python train.py --n_head=6 --head_dim=32 --norm_place="pre" --attn_scale=0.177 --bias="all" --init_std_qkv=0.0284 --init_std_down=0.0 --optimizer="adamw" --lr_head=0.0118 --schedule="wsd" --decay_fraction=0.63 --batch_tokens=131072 --steps=3249 --dataset="wikipedia_en"
Each number is 500 + 25 x the weight over the matrix's rms, rounded and kept within 0 to 999. Layers, rows and columns count from 0. Numbers have three digits each.

# up: layer 10 MLP up, 768x192, rms 0.067, rows 296-315, columns 0-63
# down: layer 10 MLP down (transposed), 768x192, rms 0.0713, rows 296-315, columns 0-63
up296:530485517549487497514512555506504464479506472513536520493488513486505483534478496511486474533536518484508506472546526474479453459534480540527504472548497496496527542506480466509526510522513544
down296:486502507522538472499505502489489523498496485461509498514515497503482474520511512507489520534514522468527503512535504493495477515532512495514499509471503476487507500519486502524465513489488484
up297:565473510468507486427469529524463438468531515496478537523523490517514488450485505523518474494488484536502534525499525535530556464522500504512533499499498529491464553509458531502493511467520513
down297:448559501509452495541486463484459456541527462565513476486505485496524491503533493480509553482487510523517505502499475495509471470469493471510497486509465457505504499526487492474479506531493486
up298:513500519524502458508480550474469516534524528521554561492473481551574519444492518505526534514477478482483500494483479475507452469506536496507515508470476470518533486505495470504505497506465491
down298:513522462478525540507500534470462509483494535525516469468525497523511509484504491512490482498485501496500491516507470523556537475507497543441478509532513516464462481510500555479481495502523490
up299:497472480498575513502479509488483468521506526504519497529487534534518549497489560519510483461530520519489542453503465536520477508507515499527570511443486420478498504493483510493520477536462508
down299:533500499507432501467502464546521484467473501478506547455475465495510468504503507507472510481472485501457547480511485537492503528511474501489513508527536512512542499515534495471506502526524469
up300:493489479527514521462472509470490520497549431523543494547522517540526514467519485466540526478543532512506469480557517520493472494499503505491537476475506473497467483482477495486515515464527498
down300:521528488512499467513530488498547480490542485498497512476453477503555509479481495463484489473505482527470493515489533477466494511531537496508493507470494525487539476496502480500483528481471501
up301:555480483501549483517494519498518478508561496480478506469493503486473455472541497502499487509495495543480491518524504479505496490445457506496465464484526482579491453543482476477517501543526482
down301:501516503470487497489466488515496492517500543556480490465494501500411491508491500512509506494506502477546496469511502566548501510509496549483524517544469522505512503545489512515495495509476477
up302:488474538534503506504534525533499507488552530514482557488502495519486511500547494493476479518495519487467533483445422483476497489507465494509485479532514517489486497508480520486506508496493531
down302:531518484472513511505461500510467490517450492509532482518462497523535463476508484458507467491497486494501528515537513485473499492467485500474517505514534486536504511526525486473502486518464491
up303:522463514480507528471551498466479516510480447444528525556504503523506499509543449472486502498508494526526519506528519503505482511505482517514451507506480513526533454493501525489480506545502524
down303:484472509516467489490537526490512517485485480513524501470466462448513470515478474500524492477461535457476520525506529542489508499477489498503479499505519456488496534513501526469524535499472554
up304:489514510464521505518542489473516515472468468505527514512464512507504501511509497474466513490494515537454496537475469538475486490483462503512482525482459473528524439522510488514538482464469485
down304:535442514498497531504466478493491490508468562481499509519525463486506485500501527519500481482518500466498499502548479482538452481495513505469491523511522518468443501473511487506491510515547480
up305:576491545539560506482500517529478464533493508487474509516530511525539450503536493501479464535525499527545492517496501455482494491499458529505522456471471509521505482526499548533533496465496502
down305:546453519473457438504513440526504512473478501471526489530501472563531543464505542526476504500490473484437526555534465524507521485510510505520506511560503505474458474532513490539482536515500530
up306:523488491528517510523494497525491536536501494543536561503544534525510493495480489470451503515481516494536509501459471534567485496458495528512478454503435477486504479524513492502480458520489515
down306:508461532461466478471531507502514482529481500482545493498523461504515480486530482531502481502475506500458478494526488499506515480494452516451502547465502496514540507541497494506525540531458477
up307:490473522468506508475533509496452498545472491493488514474530496454465480527497556501502537486499491509484488492543498534502513508449484494534506477508473478496503521532510489549517538504505513
down307:482526495511456455474520498544472488459512507506469504515491504497477461516465438508490500480465492531482531485488520489424478516471512468501518510459565505465504495479492541503498491504488531
up308:499481497452499552531519503492492579502514462534470514508467488494510489469458518528523477500571461485567514515489479507511494532540510490498488461457476494537495525477504498527494511517515512
down308:484500492545478501497514531551492484467518482499495451537535484497531547513533491450480515495447481469482524439472483484508519501506531536495539495500497504506480493510468535435489497523482522
up309:509479507493517549513501505558521545541495505498492489507487469500541419541496479467540510479471468484529476480483494522511515517500481496501511511497518476520469432537507553510522504485491463
down309:460553514474511500521484555501494453503466512540471462471476536511527498481530507510496488466526527512537487508537478514497501476506495492542511478486497532452491552469497483497473508493479539
up310:528510550576497502508479483564457513504487528520487507497502491534516519509446521456547484544539485488483479434497541477517510476493464526505492502529492470510482528457484446469543461517533502
down310:437492491464467511524429454477494554474467520471527448525500516448448504477540504521503493532467522485470532503495480447521471441477493472527489517507517456512474503524519470481490498519560522
up311:468476542549494510439504519552452525497474512485486568488514496504545491481524479502493531519488529494514457507514515494516546519485499498500471477487517485505457493463494535475503532553489493
down311:539496460485519536503562496490502504506505533539476479520472523492492476519470494473495474500523502470509522493471495465495517491513516527497491492498491521475492488578540496460482516515484497
up312:500477486510535563506559470500503536544497487482494507500443530539519489504484532500494534450525490509511488472470513478495485486482445493527520509499492504496551499500485494515511469500505484
down312:506504506532487517512484488513511470504502494507448467482521516471490507512509507512518533557505497477482495499515521506526516495506495461534488480546519478499486549519490525487498515515478535
up313:503522536515518517520519559550528486496499508503493505494482505520520525484471519471460487516518551469507510499488502535533493446502501512508489456483510452524529460513487478551479505518511507
down313:490489524518436498471491502491499526455478513536513520508531496492471501531501456479508519490511486522514497518518501484514523498527496553504486513488501506497473523485468483495481530479480514
up314:522488537498514509543516496505506497505526548445482501483454504457479477488487474481475518466551481539484513481516487508494508483473498460518539489521491487549518456509521517466474439492513509
down314:508481504500478484449522480491524513559533484486496491554532480505553509499488523484489470514500483494473504470496513497474463528468516468483517544465539494485527491485468441461511485521474490
up315:507507468484495488514549495504501465502512483477505510500496536506531465515500472544493487470529525533465512470488434493498493505496508492472494457497480523467514487464496479531488483491477532
down315:541533483494471513505484505483541498513488540510508535529483484511526497506483535475497478506453492503496521488511533531552499493464492509529542520498443492523491499510487505501508494480498519